Weights of a small GPT-style language model, trained from scratch on English Wikipedia: MLP 768 GELU, vocabulary 8192.
Each number is 128 + 32 x the weight over the matrix's rms, rounded and kept within 0 to 255. Layers, rows and columns count from 0.

# layer 2 attention query, 192x192, rms 0.0363, rows 74-109, columns 0-95
[[ 78 135 168 117 138  75 176 131  96  79 135 144 164 107 134 108 164 192 128 112 119 189 171  98 163  82 122 165 124 100 159 131 183  37 178 145 129 198 134 142 211  91 126 143 113 120 174 102 110 126 112  94 158 107  93 127  89  95  76 114  90 173  79  86 135  81  95  58 143  77 105 111 100 116 110 152  87 194 192 117  85  94 188 104 177 126 133 163 110 194 155 167 111 163 150 136]
 [140 114 106 192 123 117 175 162 141 132 226 183 161 106 140 118 127 195  81 138 135 153 117  69 110 158 134 169 136 109 147  81  87 127 195  79 144 148 145 118 114 105 146 113 128 127  82 139 197 103 113  85 187 102 135 144  92 137 138 121  94  93 153  80 108 125 101 128 131 163 167  61 127 102 122  87 133 121 134 130 169 100 138 105 103 110  92 140 180  66  99 109 119 144 133 149]
 [150 144  73  63 138 164 123  99  85 139  91 181 113 201  98 136 113 110 163 181 165  76 101 129 101 134 153  68  92 166 112 211  75 137  95 112 110  42  83 111 101 153 143 131 119 155 162  89 107 138 111 161  76 157 126 106  93 191 129 175 147  74 146 136 163 162 129 134 138 224 121 171  94 141 186 131 166  91 148 139 219 165  62 134 120 183 153 105  74 130  83 106 200  68 109 103]
 [184 114 148 136 147  65  97 194 185 111 102 117 121 138 140 175 151 109 155 140 126  96 114 138 123  80 119 158 152  80 112 218 106 124 137 104 129 112 111 149  60 124 156 149 137 113 121 145 109 183 167 105 181 122 162 139  90 133 120 168 182  43 117 119 108 168 111 147 127 124 140 161 121 100 144 124 143 172 111 123 122 115  37 153 150 104 136  92 144  60 124  73 110 140 166 138]
 [139 180  78  61 168  77 191  50 107 113 150 139 196 121 160  91 161 149 180 128 151  34 111 115 105 133 151 105 135 117 159 147 121 123 125 172 192 127 138 128 139 102 179 148 142 136 157 109 101 152 123 137  93  85 142  92 170 162 123 122 107 102 128 106 147 112 165 144 122 147 152 113 144 172  94 126 162 143 201 138 182 152  86  88 143 122 146  70  97 130 176  96 122 152 127 136]
 [ 81 167 142  92 134  71 152 147 103 125 127 164 131 116 157  91 160 156 151 101 152 130 129 171 106 206 161 106 149 138 194 171  76 101 188  99  83  76 165 178 138 132  95 202  99 136 121 106 174 160 183  71 178 160  87  87 128 180 151 178  60 155 115  75 163 196 123  92 154  70 110  73 107 163 114 150 105 154 123 177  27 119 201  76 165 122 180 142 123 135 187 137 116 127 176  83]
 [203  87 183 189 122 125 211 145 141 146 200 139 149 160 156 147 130  83 121  48 101 118 144 150 151  59 113 116 161  87 121 142 148 203 106 134 114  91 145 167 110 100 135 138 105 157 152 138 103 164 161 156  28 141 126 124 110 106 126  91 144 172 150 139 114  96 138 153 140 115 158  81 145  97 110 136 163 128 151 121 100 176 121 101 131 157 110 186  89  65  78 165 142  94 159 100]
 [137 145  85 121  76  79 132 151 129  99 122 153 182 131 215 139 129 177 180 121 140 166  65 108  56 149  89  80 119 112 102  97 121 115 155 176 151 154  52 116  86 160  57 107 123 179  74  80 125 100 137 104 141 118 109 169 127 199 180  81 155 140  77 107  65  93 102 180 116 102 160 101 136  45  95  83 113 120 154 106 113 156  96 167  81 142 109 130 115 115 144 101  93 154 133  78]
 [138 149  71 132 147  94 123 116 171 135  88 147 127 108 129 119 101 122  92 116 107 207  83 160 111  33 112 112 145 118  59 163  85  88 167 182  79  75 117  82  95 115 144 125 155  92 161 133 176 125 140 135 155 128 166 130  68 122 161 111 146 158  61 122  90 172 136 114 126 154 181 160 120 150 120 141 117  95 133 144 166 156 121 121 149  89  65 125 137 101 171 157  81 121 198  90]
 [174 129 101 111 138 181 174 126 125 114  90 140  84 119 118  74  95  94  84  90 129 143 116 133 176  68  94 159 170  76 124 134  67 155 120 124 155 139  78 102 136 127 112 104 140 198 133  88 150 146 176 117 100 172 152 186  68 148 125 124 122 166 121 123 168 138 168  72 179 157 115 153 114 136 117  95 231 128 102 144 151  77 113 142  85 194  65 102 113 100 127 129 137 157 146 115]
 [164 149  93 119 145 164  82 166  18 140 156 132  98 169 159 120  34 160 142  52 111 144  85  95 174 111 189  76 123  73 148 151 142  57 124 150 165 174 129 152 109  80 112 119  69 111 135 172 182 123  88 131  84  84 109 159  81 168 120 138 193 108 142 129 195 125 160 111 158 174 149 179 131  94 140 142 129 129 111 132 160 116 192 131 121 172  88 201 163 144 129  53  86 157 116 101]
 [112 130 136 152 113 171 156  68 111 171  97  84 122 182 144 163 121 102 101 124 180 147 123 178 154  95 179 202 127 111 115  76 111  95 120 148 123 122 114  97 168  90 168  90 143 121 163 156  44 205 110 107 131 215 169 171 178 120 108 135 125 106  80  60 115  83 110  42 146 140 105 127  95 131  95 128 255 113  95 124  89 213 118 199 150 117 140 107 107 150 132 185 185 191 113 149]
 [143 114 119 137 127 134 139 114  77 127 123 111 141 172 113 107 110  93 161  46 123 106 152  57  81 117 130 177 160 104 116 111  92 123 111  86 172  97 150 144 165 160 105 158  99 201 106 129 165  92 117 179 134  81 128 161  92 174 115  41 122 171 161 100 146 169 111  96 112 152 152 128 114  74 137  97  64 126 214 109  56 178 165 132 117 156 150 125 118 156 135 188  89 145  71 150]
 [105 105  95 115 135  65  86 118 143 110  94 149 175 116 184 122 102 171 145 116 128 111 132 102 153  96  65 142 169 163 129 163 112 131 160 129 174 174 151 102 104 155 132 152  69 155 103 103 122 168 128 110 132 165 135 129 118  62  94 160 146 123 143 123 111 141 111 169 109 126 190 181 120 196  99 141 141 127 208 119 128 143 193 128 111 106 122  73 161 153 149 137  69 197 105 137]
 [136 160 161 211 117 161 113 137  82  46 141  64 157  77 113 145 148 146 122 194 210  91 157  71 164 146 121 128  45 109 153  79 110 134 132 107 124 137 173 133 125  73 142  96 151 173  91 116  54 116 139 151 212 153 154  94  91 143  88 135 124  55  84 143 114 159 139  83 147 134  71 138 133 170 139  82 159 156 175  66 121 124 105 105 192 132  79 132 121 128 181 112 154 104 163 118]
 [117 175 126 160 152 151  77 159 127 122 119  29 136 139 106 147 145  98 212  94 156 164 123  99  89 117 130 150 134 100  21 146 111  86  72 109 179  87 165 114  88 117 107  84  97 163  90 146 181 152 124 133 161 139 138  53 117 148 103 121 144  96 172 170  95 112 173 108 115 141  90 116 131 141  79 110 129 110 111  65 137 130 132 104  87 110  91 110 167  73 136 159 114 132 138 168]
 [140  94 112 123 116 113 122  46 179 122 115  55 185  73 170  93  88 203  79  72  58 135 172 151  83  98 158 150  51 115 108 146  75 167 187 156 167 158 111 108 154 145 162  97 102 136 159 118 105 130 138 204 142 102 178 100 122  89  74 171 124 128 164 212 154 135 118  99 138 133 120 112 106 115 137  39 102 173 155 110  51 166 154 159  82 130 168  99  80 121 106  98 121 109 153  90]
 [ 56 154 137 112 121 187 150 154 226  80 174 211 120 199 119 100 114  73 155  90 115 110  92 133 111 122  86 173  76 190 142 125 151 108 117 137  93 116 116  83 110 194 156 152 148 177 158 168 101 121 146 137 101 125  78 145 105  84  82 123 181 121 129 115  60 118 139 132 163 128 135 122  99 140  36 129  79 136 156 114  92 112 100 121 180 128 136 155 101 152 136 134 143 162 146  70]
 [ 70 169 177  71 114 114 121  42  70 137 125 104  92 107 143 172 132  80 130 146  66 154 125 120 116 148  53  95 116 179 146 134 124 174 206 187 112 160  97 138  57 158 168 152 158 143 119 131 148 174 171 147 170 196 104  85  53 135 184  79  72 148 132 108 148 100 139 103  99 119 147 150 130 124 109  82 171 154  92  90 114 116 149 168  97 133 164 117 130 176 181 106 106  89 180 118]
 [129 180 115  98  93 115 104  93 137 154 133 120 181  81 119 130 124 127 214  82 153 151 104 153  82 142 143 150 107 132 116 128 128 188  98 112  94  87 147 108 140 138  83 138 139 153 127 114  94 139 122 134 168  88  89 187 128  63 173 162  93 174 154  86 101 160 143 161  84 160  59 105 115  75 138 134 133 154  89 135 154 120 119  73 126 106  10 116 174 167 153 127 122 156  63  90]
 [107 155 149 156  83 148 114 172 113  97 110 203  41  89 152 116 115 155 116 142 118 117 109 131 127 106 125  78 131 165  34  80 136 111 234 138 165 146 117 169 159 106 173 125 183 115 162 194 130 132 101 131 161  48 104 130 140 113 147 150 135 117  61 109 111 111 141 135 159 176  93 159  97 125 138 149 150 122 140  69 110 139  95 131 132 202 142 120  92  93  81 163  86 132 134  76]
 [115 127 173 164 116 127 153 222 162 135 171 153 171 159 159 104 126 156  85 179 156 152 138 186 110 102 167 135 103 148 134 118 133  97 108  99 162 166 140 131  86 167 190  80 141 160 174  79 145 175 135  53 178 177 123 154 183 104 136  98 102 165 148 146 163 122  87 180 139  80 147 108 123 127 142 160 152 102 135 145 123 120 146 164  99 152  77 147 137 170 155 241  54 133 112 160]
 [106 131 160 122 133 124 163 138  88 130  85 100 107 168 171  98 120 115 124 131 176  75 113 126 206 130 162  96  58 129 114 177 113 155  92 181 121  94 174  81 200 190 128  95 196 111  84 134 124 146 143 113 160 156 103  90 141 117 111  83 136 128 184 139  86 153  75 129 156 128 143 190 139  70 120 112 135 178  86  93 144 145 138 134 112 130 108  95 142 154 119 118 133 137 158 139]
 [128 124 155 153 185  86 126  98 133 112 103  34  69 167  95 134  86 135 141 164 133  86 125 108 166 125  59 163 109 138 109  55 138  40  59 138 151 147 113 143 119 174 177 113  81 145  80 110 170 154 121 125 109 154 143 119 127  61 138 130 181 150  42 140 100 134 136  70  72 146 122 137 171 117 121 110 156 161 144 165 144 112 140 142 141 139  96 106 112 108 112 140 104 160 156 206]
 [147 127  73 193 124  80 107 137 127 104 165 154 126 159 135 158 164 188  78 135 152 147 113 119 176 117 137 200 124  80 158 139 178 130 191  79 208 127  96 115 179 126 140 105  85  91 142  78  77  56 112  94  94 111 185  98 116 136 139  82 106 145 115 170 131 179 134 130  75 148 161 190 115  15  95 186 132 171  67 131 165 105 140 137  76 113 143 106 107 185 142 168 131  92 156 188]
 [131 132  80 147 189  82 169 100 166 191 124 114  57 114  85 108  67 121 130 166  65 104 110 106 174  86 158  62 171 103  88 105 135 146 173 106 114 124 105 104 158 151 128 136 132 156 149 194  56 124 153  70 134  96 189  70  90  92 141 149 159  83 125 122 130  89  58 164 138 116 128 125  55 106  97  83  22 124  80 129 112 123 167 134 120 168 100 214 110 112 113 130 180 126  98 116]
 [ 87  94  99 162 104 164 173 215 140 128 152 206 175 157 119 140 174 130 164 117 191 120  88 103 161  59 138 136 186 107 194 151 131  82 143  70 124 123 166  51 169 144 149 107 149 108 166  92 136 161  99 135 118 148 142 109 117  60 104  60 139 169 151 207 162 140 113 112 153 124 170  94 143 172  82 132 144  95 135  91 134 170 119  95  85 114 134 123 155 164 112 122 148 127  84  99]
 [214 121 154 123  64 112  87 103 177 112 158 173 136  77 158 113 115 121 110 166  86 112 113 205 131 126  80 146 109 119 141 116 157 138 143  94 102 188 192  89 137 106 112 189 119 143 134 149 211 104 122  67 161 152 121 194 145  49  96 146 163 140 166 116 189  83 158 171 144  85 134 124 194  96 150 151  89 151 142  70 143 131 131 155 141 108  99 145  97  80 195  94 115 140 111 132]
 [150 159 131 107 143 121 128 146 196 130 155 146 124 133 137 105 146 104 154 116  70  68 160  84  80 164 131  97 181 115  89 125 113 167 100  82  68 124  64 103 160 100 181 121 138 131 133 176 144 131 127 108 121 148 169 163 138 136  99  95 175 170 188 160 126 171  96 143  44 131 113 125 139 149 129  76 136  98 196  88  88 170 126 139 129 152 163 105  66 127  94  99  92  77 193  93]
 [190 146 153 120  48  78 130 141 130  94 118 127 142  86  55 182  90  84 138 157 150 138 125 127 126 102 169 107  89 125 107 148 114 165 127 133 130  68 146 147 190 178 120 128 158 164  79 147 117 122 122  70 135 134 134 126  93 134 101 173 126  65 179 144 149 159 143 137 115 115 120 131 172 133 112 115 122 101 116  68 190 111 145 152 147  84 100 127 116   8 101 136 103 104 109 141]
 [ 97 147 160  65 180 188  85 136 130 170  84  25 161 143 120  82 122 188 139 180  49 123 132  79 113 169 101 111  98 128 151  58 197  82 168  84  78 109 184  92 154 140 171 125 137  88 197 157 137 146 130 131 130 137 175 109 159 149 163 111 124 100 129 122  89 117 105 121 187 153 111  98 131 132 176 121  87 134 166 114 167  67  89 151 106 169 113 109 123 135 159 105 128 162  91 133]
 [117 138 112 110 111  97 102 102 140 134 116  54 148 158 148 123 183  28 163 193 110  94  82 156 120  53  80  73 134 101  26 117 143 140  78  39 176 122 133 149 144 179 162 137  87 180 200  92 172 173 183 152 140 126 124 105  79 109 139 161 131 154 161 117 148 112 105 143 150 141 114 126 103 127 106 118  80 126 214 135 156 180 122 130 135 156 126 107 127 147  84 136 141 165 150 128]
 [122 133  60 109 105 152 121  65 145 173  65 101 167 125 184 218 119 140 144  81 134 133 115 181 111 140 102  71 146 116 128  81 156 176 162 121 105 128 131 126 124  33  89 131 156 131  91 144  60  55 118 160 156 157 145 127 104 115  82 138  81 129 119 102 100 152 144 126 101 177  74 147 130 138 101  86 149 136 157 130 119  61 115 130 123 107 162 141  98 141 112 111 124 174 113 134]
 [ 98 129 153 117 161 169 156 125 109 169 120 126 116 101 106 115  79 176  75 200 134  99 157 140 165  99 103  49 143 147 196 194 138 129 214 123 133  80 189 145 103 130  72  97 175 123 117  91 153 124 116 116 134 125 153  58 130 135 172 178 108 148 179 139 142 115 143 140 136  48 121  44 137 102 111  73  99 139  93 153 140 204 117  92 153  85 113 152 174 191 137 115 182 154 205 190]
 [ 50 124 104 123 109 205 129 138 173 142 111 119 116  78 118 161  80 127 156 108 152 104 181  74 122 127 183 107 163 102 161 134 105 160 122 133 103 106  39  78 149 181 135 132 167 135 135  97 159 141  57 108 147 143 101 121 147  90 193 167 160 102  92  65 173 117  88 122 117 121 136 153  89 168 125 156 119 151 158 170 160 117  62 151 107 122  97 114 134 154 122 150 122 154 115 122]
 [170  94 129  84 119 113 100 126  82 179  96 130  43 106 113  87 158 109 144 181 155  84 129 199 157  57 204  99 132 122 167 117 150 134  98  84 100 124 126 161  77 170  82 189 129 114 148 148 115 158 139 167 153 135  97  58 139 120  82 100 143 180  64 186 156 132 104 148 139 121 125  95  66  90 157  94 155 145 205 180 113 115 114 137 163 150 102 125 107 154  92 145 180 164 127 129]]
# layer 2 attention key, 192x192, rms 0.0365, rows 74-109, columns 0-95
[[148  95 123  93 162 116 149 158 120  85 175 168  98  87 140 153 133 133 171  98 179 161 164 107 133 127 180 135 150  91 105 103  83 136 115  83 153  86 134 136 103  55 129 165  90  74 100 128 143  80 102  81 157  51 145 126 156 167 100  61 175 153 200 135 158 178 112  54 116 115 214 157 157 109  25 131 118 147 179  92 124 143 141 147 170 187 134 170 179  53 208 101 109 128 142 183]
 [116 154 201 160  87  97 106 159 182 107 130 110 131  98 152 132  83 162 137 136 162  77  88 187 138 162 115 192  50 147  62 143  92  91 129 166 115 144 138  97 119 131 173 101 209 117 130 166 103 148 174  94 115 195 143 155 101 107 145  87  32 176  88 121  79 108  96  71 153 115  77  83 134 130 177 187 122 169  70 143 107 124 106 128 106  86 122 119 131 181 119 188 131 207  81 106]
 [139 134 145 110 131  91 100  93 134 145 100 118 146 137 105 185 110 141 162 148 135 112 116 146 134 106 107 189 125  77  63 107  96  93 143 116  87  97 123 115 145 144 147 136 168 145 123 187  94 127 138 100 157  99  76 157 145  81  98  70 129 200 100 140 133  94 111  73 149 105 109 164 197 133 184 143 109 131 133 122 134 174 129 107 104 164  48 143 131  78  73 120 171 150 149 167]
 [132 207 191 145 130 108 159  96 127  82 100 115 101 115 175 129  42  70 144 164 181  93 131  92 146 101 121 107 144 111 156 255 193 132  97 108 167  74 141 177 116 104 149 105 143 127 150 157 138  88 130  40  87 138 117 136 122 108 155 140 109 159 116 122 102 107 124 110 129 161 126 112  98 113 134 104 166 131 169 114 149  90 196 102 146 130  90 110 115  88 130 140  90 155  76  82]
 [114 154 107  99 115 110 154 138 127 144 178  77  88  55  91 172  75 177 195 160 119 103 142 172  94 127 136 179 148 145 180 130 122 183 203 135 121  77 179 156 109 136 133  67 149  70  98 224 181 158 154 107 125 149 124 111 130 115 150  87 102 146 168  99 173 122 162 146 150  72  71 127 153 139  68 137 191 135 104 147 118  84 195 188 115 126 172 209 167 122  93 150 167 125  80 149]
 [157 179 147 199 126 199 105 135 180 142 142 137 207 137 161 156 188 132  83 128 230 131  82 115 103 152 200 134 159 146 149 147 117 169 164 114 141 176 115 115 116 161  82 143 137 128 100 148 152  62 132 162 108  70 114 147  85 127 150 108  81  96  43  96 135  92 118  77 137 151 137 112 115 122 139 142 159 101 111  91 165  80 183  87 104  56  99 123 138 108  24 140 129 167 130 159]
 [ 71 140 111  67  78  78  75 114 190 126 144 113 139 142 150  68 160 108 158 118 115  54 120 141 118 168 102 119 171 127 126  56 131 101 104 164 146 111 115 216 133 200 175 120 138 103  89  89  92 131  56  86 169 134 124 113 155 122 129  96 136 147  80 127  98  86 135 103 112 135 196  91 203 122 115 118 175 148  65 140 133  56  92  85 151  76 118 223 155  99  85 167 122 187 146 167]
 [ 74  94 140 174  86  80 198  56  94 154 109 173 108 125  59  92  91 121 144  58 121 209 135  91 179 131 122 130 139 127 113 117  84 138 141 144 153  31 123 130 204 156 187 142 175 121 146 130 110 104 142  96 103  95 149  69 220  78 135 185 112 119 167  89 154 113 149 138  97 163 166 145  91 136 175 127 157 103 147 133 166 105 192 166 155 144 184 112 152 219 126 145 147 102  84 163]
 [125 100 143 188  49 107 111 179  94 147  93 110 127 127 126  91 128  99 153 130 111 144 204 106 181 138 132 173 132 130  85 116 139 168 183  89 163  83 183 127 114 186 115  96 108 193  86 153 167 107 148 117 117  86 161 150 113 108 212 160 114 173  76 164 161  79  53 134 155 110  34 161 123 104 112 113 115 106  99 124 152  88 127 115 162 146  56  82  52 172 115  88 135 168 151 183]
 [114 107  96 174 103 135 111 183 119 160 101  80 212 118 144  59 140  92  84 137  96 125  83 117 112 167 191 128 106 141  46 120 149  81 132  90 158  76 145 143  96 139 127 153 141 124 171 200 111 145  91 128 111 110 125 169  97 196 150 189 115 147 128 138 144  51 119  88  87  99 178 126 172 126  63 144 119 169 201  68  86  58 134  69 116 139  57 117 168 159 136 150 118 131 139 154]
 [110  80 118 193  97 170 123 113 122  99 103 141  85 103 157 131 121 205  56 126 193 119 156  66 145  89 136 120  97 106  84 112 142 159 152 175 122  66  95  99  85 131 121 117 138 130 109 118 164 137 184 148 167  77 134 122 148 194  81 115 169 111 141 120 115 183 148  71 126  61 131 157 162 166  96 144  97 108 137 108 181 164 112 170 114 213 211 155 148  68 187 119 156 231 130 117]
 [ 97 131 160 129  81 118 107  86 149  89 122 138  89  67 192 143 130 211  76 122 115 184 145 160  99 172 127 102 182 137 127  98 116  87 104 152 103  68 106  94 179 142 190  81 180 102 107 129 152 123 110 194  81 152 123 251 138 152 118 169  95 113  46 108 104  97 138 122 120 125 135  74 116 134 130  52 110 127 169 119  84 147 168 111 130 151 134 128 128 139 144 164  80  69 182 138]
 [128 152 108 181 105 130 105 167 105 123 115  95  80 149 112 123 143  34  76 119  96 124  75 167 129 196 119 167 119 116 127 186 146 103 152 153 101  92 114 108  50 169 118 143 120 136  95 164  92  57 122 160 142 123 116  63 141  88  91 125 122  73 110 159 170 119 134  99 126 176 166 206 122 162 144 168  84 142 112  79 157 216 112 102  56  97 130  95 137  70 125 174 194 133 121  94]
 [130 143 163 161 105  96  88 117  88 145  89 112 122  46 116 103 130 113 167 145 135 164 143 148 100  94 125 120  93 133 158 124  37 151 232 113 140 169  62 154 130 121  99 119 135  83 131 209 148 135 118 120  95 113 131 119 159  99 134 122 126 166 154 165 134 161 168 197 124  99 172 141 154 127 128 153  95 109 114 188  60 119 124 168 106 120 105 136 124 140 128 132  47 128 147 126]
 [134 134 120 170  65  64 132 121 171  78 139 115  84 126  84  90 121 176 160 152 191 140 112 143  98 106 138  93 144 180 160 155 139 214 122  97  89 110 134 138 141 152  71 108 150 155 152 112 134 129  87 111  97 137 134 165 122 151 115 189  58 120 181 166 131  69  79 135 110 160  92 129 172 158 118 135 156  99 141 111 149  99 116 136  56 151 148  74  79  84  79 123  82 151 113 149]
 [136 202 124 147 159 148 136 215 124 135 102 183 124  85  56 108  79 170 162 104 138 170  93 134 134  78 149 129 152  94 137 214  86  50 113 157  95 109 119 168 103  89 128 133  95  87 207  88 108 107 128  81 173 100 102 137 147 105 101 104 147 110 182  63 162 120 190  93 147  99 166 151 133 116 165 106 112  94 184 152  60 123 125 120 133 104 162 120 124  73 129 170  60 128 106 101]
 [130 142 120 145 142  30 111 141 149 135 123 144  81  84 175 130 224 139 102 145  95 111  88 184 127  94 116  18 146 155 146 188 133 120 209 112 177 151  93 104 110 133  64  90 104 106  89 153 127 185 192 166  83  92 140 114 171  98 140 127 145 142  56 150 139  89 154 138 103  90 130 132 119 206 194 163 129 119 122 190 157  74  98 153 203 136  61 167 109 103 125 110 113 156 105  82]
 [125 151 157  91 132  70 113 162 125 137 116   0 136 174  91 167 129 127  72 144 148  77 109 131  96 147 201 158 127 158 133  97 151  95 106 109 152 124  66 110 146  92 153 162 169 111 142 136  64  53  52  72 112 148 149 133  96 116 126 115 148 162 102 126  93 168  85 130 117 146 173 107 139 142  61  69 157 122  90 133 131 112 110 121 179  92 140 148 146 195 111 113 117 145 120 186]
 [103 164  35 122  86 151 129 148 113 185 108 115 110 156 114 159 138 150  94  99 123 168 182  72 139  78 170 129 159 173 164 140 121 159 183  91  85 153 197 138 153 149 161 159 134 122  91 125 122 114 169 149 146 154 100 105 115 135 134 123 104 146 107  96 125  98  93 137 168 192  81 101 131 113 165  80 133 192 129  83 108 132 118 154 132 102  58 174 154 113  54  49 117 182 103 112]
 [123 134 112 177 120 151 140 133 100 166 154  84 113 209 127  60 102 121 142 129  99 113  47 119 146  71 149 115 139 206 161  90 146 136 151 179 119 121 112 180 122 107 110 139 124 128  49  66 119 121 200 108 145 141 139 146 165  96 169 146  62 109 122 103 129 142 129 131 135 160 114 139 119 100  85 146  70 131 191 134 196 159 128 110 139  96 116 152 105 154 158 166 103  94 165 186]
 [134 140 132 104 126 152 102 150 127 123 179 115 124 175 113 161 170 152  97 135 143 120 223  75 140 151  73 169 173 125  77 166 164  89 112 157 101  79 102  71 187 117 112 124  96 128 114 174 134 110  67 127 104 116 151 131  83 114 148 182 114  99  98 120 126  98 103 109  63 130 176 148 129 153 161 193 158 123 126 181 121 192 224 135 110  87  68 190 153 116 174  53 116 111 140 156]
 [ 93 100  69 167 174 110 116  83  93 167 182 135 173 133 119 111  95 152 113 141 137 118  79 159 148  94  60 112 124 131 196  91 178 119  99 129 168 175  69 152  99 180 106 135 145  64 176  76  59  32 201 146 144 106 167 185  93 154 136 151  91 139 149 152 109 110 130 139 104 167  92  91 125 141 150 222  60 126 135 152 150  75 116 163 160  61  99 109 100 153 113 161 116 132 121 154]
 [107  82 122 171  62 124 114  97 150 179  97 145  83 139 130  50 130 174 157 135 214 109 129 127  93 138 119 113 146 143 168 174 135  59  78 121 122 116 173 151 118 140  70 154 128 172 112 170 194  94 148 155  92 101 105 107 108  62  70  65 118 144 103  87 137 136 116 138 112 170 108 131 162 168 138 138  93  61 123  97  76 118  92 140 104 142 128  87 150 151 115 113 140  93 136 109]
 [116 124 184 189 135 143 128 138 166  86  85 130  79  57  54  66 118  69 114 175 136 124  49 153 107 114 134 130 149 126  70 143 112 109  95  64 136 204 100 144 131 144 144 121  66 121 151 117 143 146 101 144  74 183 119 151 126 147 148 102  84 133 113 161 141  91  90 109 174  91 131 172 140 139 139 108 113 177 178 134 119 106 109 133 146 145 169  70 165 103 151 147 147 130 172 152]
 [106 126 114 126 110  64 143 127  96 201 154 164  41 160  87 134 129 154 129 172  60 184 154 152 180 145 118 133  95  96 117 128 185 127 100 137 180 160 168  91  81 105  89 116 102 156  95 158  93  73 167 185  80 134 152 124 125 133 148 166 196  86  72 134 159 104 132 172 116 135 161 138  89 120 132 131 148 159  93 111  87 202 155 159 183 178 183 191 134 116 145 126  86 226 125  91]
 [100 115 129 120 148 107 105 184 135 110 110  68 120  82 148 219 171  98 132  73 124  70 174 160 132 169  87 149 124 114  76 165 143 181  85 104 166 129 112  63 110 138 166 122 124 135 175 108 101  96 164 143 112 144 131 116 134 107 151 113  84 113 160  85 131 178 138  93 123 129 171 140  91 171 156 156 147 139 158 157 184  85 184 188  84  86  80 121  50 109 130 147 149  52 159  80]
 [146 103 159 101 125  89 192 184 155  76 200 130 143 123 134 153  64 161 124 167 164  89 164 177 191 187 129 113 129 119 114  88  69  90 114 154 120 127 128 134  75 117 104 119 139  82 113 178 140  84 141 195 124 128 108 134  69 108 170  75 136 174 157 139 104 141 125  83 147 129 155 154  95 110 142 140 145 133  96 130  78 104 163  74 146  98 139 102 158  98 102  88 123 117 143 143]
 [ 86 161  91 160 144  85 131 123 114 133 180 156 100 127 142 136 133 156 127 142 132  76 136  84 131 132 152 133 109 151 123 147 219 113 114 176 143 112 138 141 155 235 147 141 128 118  96 129 152 131 118 100 128 122  71 111 125 104 164  67  84 221 108 154 148 178  97 131 131 148 137 123  75 118 179 177  98 144 131  64 133  51 181  74 157 119 175 142 112 207 145 114 152  78 143 130]
 [ 82 150 119 119 184 102  91 129 115  82 166  89 192 147 102 153 130 110  98 114 124 151 129 162 137 139 145 145 156 110 114 124 136  97 134 135 131 158  74 133 212 141 161 150  45 167 167 183 123 111 105  69  85 129  96 182 138 127 191 127  66  45 117 139 136  92 160 130 160 142 104 131 167 131 178  92 186 108  77 188  77 146 149 136 144  76  74 118 148 120 129 149 149 131 153 181]
 [135 128 160 151  95 119 146 109  89 132 117 103  99 125 176  91 166 138 140 118  82 134 117 147 177 110 180 115 100 128  22 122 129  77 110  88 128  51 138  89  95 142 106 153  59 166  73 139 184 142 118  96 115 137 116 104 135 158 117  86 128 165 121 127  95 136 163 104 147 137 141 109  89 129 147 142 174  92 191  50 145 101 138 118  91 139  73 131  78 152 130  70 177 120 170 142]
 [ 46 143 121 161 167 173 119 160 161 120 113 154 193 127  93 121  54 134 147  49 104 127 174 152 105 186 195 130 164 161 173 144 123 150 108 145 177 185 131  93 167  69 136 191 128 128 178 140 144 153 107 182 181 128 111 130 147 155 138  55  97 107 182 106 129 161 138 175 108  91 106 147 105 139 167 111  89 123  63 162 177 122 145 119  60 138 115 113 148 155 196  95  72 155 184  77]
 [132 126 155 144  75 102 137 168 179 130 151 120 116 113 116 153 138  44 151 119  64  85  77 189 141 139 106 133 154 132 137  65 105  43 166 106 135 102 103 141 122 110 150 121  52  94 147 129 191 131 117 108 191 169 144 134  69 121  97 116  73 202 137 139  96 115 149 111 121  91 117 109 175 158 138 133 108 105 136 139 162  63 164 206  86 159 130 137  62 119 118 119 134 110 117 154]
 [136 186 130  90 117  98 165 140  94 121 169 104 107 145 156 143 176 170 108 107 112  90 177 163 148 132 171  95 161  83 123  93  91 175 142 153 152 149 146 190 145 120 116 112   7 148 113 195  77 153 104 203 168  69  92  89 133 122  78 173  94 114  64 120 116  79 114 119 204 134 121 122 167 102  82 117 139  98 159 146 148 172 117 161 143 109  89 172 134  93 194 118 101 100 140 105]
 [131 124 136  41 138 161 157 135 178 136 137 150 130 192 163 100 138 175 185  79 110 123 167 150  49 114 105  53  94  97 154 159  70 186 110 178 127 115 151 175  82 140 188 162 140 133 153 145 143 171 110 140  94  81 139 169 185  75 138  75 127 139 129 132  90 195 169 184 142  70  98 124 121 177 134 141 112 118 149 100 147 130 124 121  75 112  75 146 113 131 112 114 140 147 134 131]
 [139 120  88 187 114 155 152 189 173  74  66 173  91  67 180  89 127 132 169 172  59 142 140 138  64 220 108 144  99 140 160  80 223 175  79 160 122 161  90 123 141 118 128 104 129  88  91  61  96 167 145  76 153 141 195 129 105 141 190 143 119 110 107  92 109 127  93 119 185 119 126 102 125 106  89 174  99 111 166  62 128 129 206 136 139 156 137 105 183 108 128 182 122 112 140 120]
 [ 81 119  90  57  64 206  80 132 183 154 172  95 102 145 182  65 114 125 141 190 121  73  69 132 173 177 185  68 163 147  86 131 145 164  68 158 121 183 125 105  72 163  78 150  72 168 116 130 181 221 137 145 107  91 175 131 171 159 147 107 118 123 128 173 111 177 163 103 108  75 110 125 113 106 101 151 131 136 192 125 151 128  99 148 138 118 103  66 213 155 178 120 139 164  95 150]]